config.yaml
n_layer: 8
d_model: 320
n_head: 2
n_kv_head: 2
head_dim: 64
d_mlp: 1280
vocab_size: 3808
activation: "gelu"
norm: "layernorm"
norm_place: "pre"
norm_eps: 1e-06
positions: "learned"
qk_norm: false
attn_scale: 0.125
bias: "none"
tie_embeddings: true
parallel_block: true
init: "normal"
init_std_qkv: 0.0368
init_std_o: 0.0145
init_std_up: 0.0368
init_std_down: 0.0046
init_out_by_depth: true
optimizer: "muon_variant"
lr: 0.00822
lr_mult_o: 1.63
beta1: 0.93
lr_head: 0.005
grad_clip: 2.0
warmup_steps: 200
schedule: "wsd"
decay_fraction: 0.803
decay_shape: "linear"
final_lr_fraction: 0.02
batch_tokens: 16384
seq_len: 256
doc_mask: false
train_tokens: 182100000
steps: 11115
dataset: "wikipedia_en"
Each number is 50 + 15 x the weight over its row's rms, rounded and kept within 0 to 99. Layers, rows and columns count from 0. The size before them is the row's rms in percent of the matrix's.

# down: layer 4 MLP down (transposed), 1280x320, rms 0.0661, rows 532-542, columns 128-191
# up: layer 4 MLP up, 1280x320, rms 0.134, rows 533-542, columns 128-191
down532 099:75 52 47 36 71 77 70 45 70 37 42 35 25 60 33 56 49 59 68 45 58 27 42 39 37 61 59 43 58 35 38 70 45 46 36 30 58 39 30 41 37 69 58 30 57 57 47 39 51 69 71 62 49 29 52 53 74 27 40 58 75 44 63 41
up533 096:42 21 53 26 63 30 38 49 33 58 68 51 17 68 63 39 69 69 63 33 43 71 52 43 31 45 50 54 35 50 63 63 50 35 56 64 32 45 66 58 59 58 67 42 46 20 60 38 45 42 23 30 48 61 57 38 30 45 86 49 49 42 42 52
down533 097:69 65 42 67 67 44 75 21 43 35 46 49 62 61 49 34 72 23 43 62 55 72 56 48 55 65 59 42 57 40 39 51 44 47 49 27 43 54 54 52 43 40 30 37 61 73 43 30 34 33 44 52 18 58 28 69 61 48 38 62 59 55 49 45
up534 106:54 58 71 61 51 59 60 66 96 36 60 45 57 48 48 41 74 69 51 33 70 59 44 29 40 75 40 66 58 60 54 17 40 41 78 31 38 41 63 66 66 35 49 31 61 43 47 61 70 52 63 18 60 37 60 56 27 45 66 39 45 67 60 45
down534 100:41 24 55 35 39 27 54 42 55 63 22 23 55 25 70 70 21 49 41 79 57 45 60 45 55 34 41 57 41 68 64 90 56 59 38 58 45 64 53 46 33 49 55 68 66 45 66 19 47 53 58 61 76 58 47 55 49 29 51 73 48 52 47 14
up535 093:51 41 51 75 49 43 34 62 46 52 34 60 41 36 74 49 42 36 63 48 64 45 46 60 63 61 63 51 54 35 37 56 41 67 39 41 56 41 66 36 42 43 67 64 70 56 49 75 37 56 75 70 31 68 33 44 18 61 53 63 43 43 52 58
down535 095:60 59 47 59 67 48 58 45 56 29 28 43 65 54 59 58 35 68 63 55 84 40 48 38 60 62 28 58 50 27 66 39 61 36 77 70 57 61 50 52 24 37 71 34 33 47 49 45 26 54 75 27 44 44 49 43 61 43 45 40 57 45 44 42
up536 099:59 43 19 56 43 42 40 44 74 69 63 59 40 52 61 49 43 53 56 48 40 73 51 49 36 74 81 49 80 38 50 28 39 69 68 53 44 21 27 37 61 38 31 51 34 57 44 77 43 44 54 48 66 44 56 59 63 67 42 42 31 76 61 61
down536 097:65 44 49 18 66 18 56 68 49 27 44 42 46 61 44 43 76 71 49 64 59 54 61 60 35 36 61 34 32 39 91 84 58 38 65 52 61 45 46 45 29 52 66 11 30 53 46 30 28 46 68 25 43 37 36 40 41 43 26 40 67 52 32 52
up537 097:48 44 41 53 38 22 13 78 63 35 39 38 69 74 66 69 42 62 67 56 63 17 43 62 68 74 63 74 17 25 56 39 35 62 49 61 24 44 62 65 50 32 42 45 76 42 43 39 36 50 53 63 59 36 68 48 40 26 52 47 39 66 75 47
down537 097:52 27 39 30 45 43 45 52 54 36 56 59 35 32 10 54 69 42 50 79 52 92 62 53 61 65 63 47 43 85 53 44 73 50 58 68 30 47 40 44 49 48 59 52 37 43 67 55 27 72 45 50 29 51 59 38 38 59 32 53 64 48 36 58
up538 100:46 57 44 33 33 34 73 64 38 59 77 52 46 88 52 68 28 73 54 45 57 48 18 25 40 60 35 29 55 47 36 56 44 35 35 36 37 32 32 73 38 51 38 45 38 56 51 35 76 38 37 44 53 74 41 31 52 54 33 51 30 64 44 47
down538 101:81 30 56 37 77 51 52 59 42 52 72 39 40 46 34 64 40 59 65 11 59 40 44 55 89 38 32 60 84 40 47 31 60 31 39 29 29 53 79 59 31 53 59 82 58 43 31 50 37 59 58 60 46 56 39 32 43 31 74 36 73 58 31 75
up539 101:11 51 41 39 42 48 69 42 49 49 50 16 95 47 51 57 69 40 51 45 57 67 53 50 70 26 45 60 76 10 33 30 54 64 41 61 53 47 53 45 74 37 63 28 64 47 78 55 59 44 73 08 57 62 55 22 43 57 72 55 63 58 55 41
down539 102:62 58 48 56 64 49 56 45 39 51 48 54 39 22 52 27 59 63 52 37 46 30 43 35 53 38 20 66 56 54 61 56 16 57 34 56 38 51 68 67 62 48 70 28 55 43 29 47 70 30 54 40 72 32 47 65 41 36 65 55 57 69 37 57
up540 097:73 48 58 50 55 89 51 73 32 41 35 37 50 67 55 39 40 39 54 49 59 56 41 47 31 57 37 58 44 75 54 45 53 55 54 41 55 49 42 42 25 60 53 41 46 64 05 24 64 62 74 11 51 27 38 27 58 64 55 46 57 25 34 48
down540 098:14 55 60 58 62 54 44 25 23 40 66 54 65 62 59 69 46 43 66 26 51 39 61 52 74 65 27 52 31 34 12 49 45 44 33 14 33 49 63 40 40 48 45 49 64 44 35 38 57 99 49 64 46 46 60 71 47 57 35 42 43 30 28 69
up541 100:16 71 54 51 25 46 31 60 43 41 55 62 51 62 63 32 89 33 50 54 60 76 52 63 72 52 64 41 38 48 51 43 36 39 42 57 05 60 63 72 70 70 63 54 58 39 36 75 55 27 35 51 39 49 87 54 53 48 37 44 56 81 81 41
down541 100:65 50 47 48 60 36 41 73 47 39 44 29 57 50 49 27 58 80 45 90 69 53 51 66 67 49 28 12 42 47 50 55 34 67 57 52 58 54 33 56 55 66 63 61 57 97 42 33 35 83 53 56 35 48 72 32 38 58 64 43 26 15 69 42
up542 098:67 60 64 73 16 84 37 54 49 40 36 58 35 33 48 47 48 43 56 51 71 59 30 67 21 46 35 71 31 55 03 60 35 45 57 26 58 56 61 56 48 49 53 25 69 66 48 35 60 53 73 26 69 56 41 34 72 24 65 35 51 42 74 22
down542 095:30 43 66 29 22 24 58 61 52 33 47 41 72 56 28 48 60 48 53 52 43 71 67 48 70 69 54 38 38 47 68 69 40 44 52 60 48 75 23 60 71 46 63 52 30 37 54 38 67 51 53 38 57 39 61 47 83 47 38 58 53 46 49 56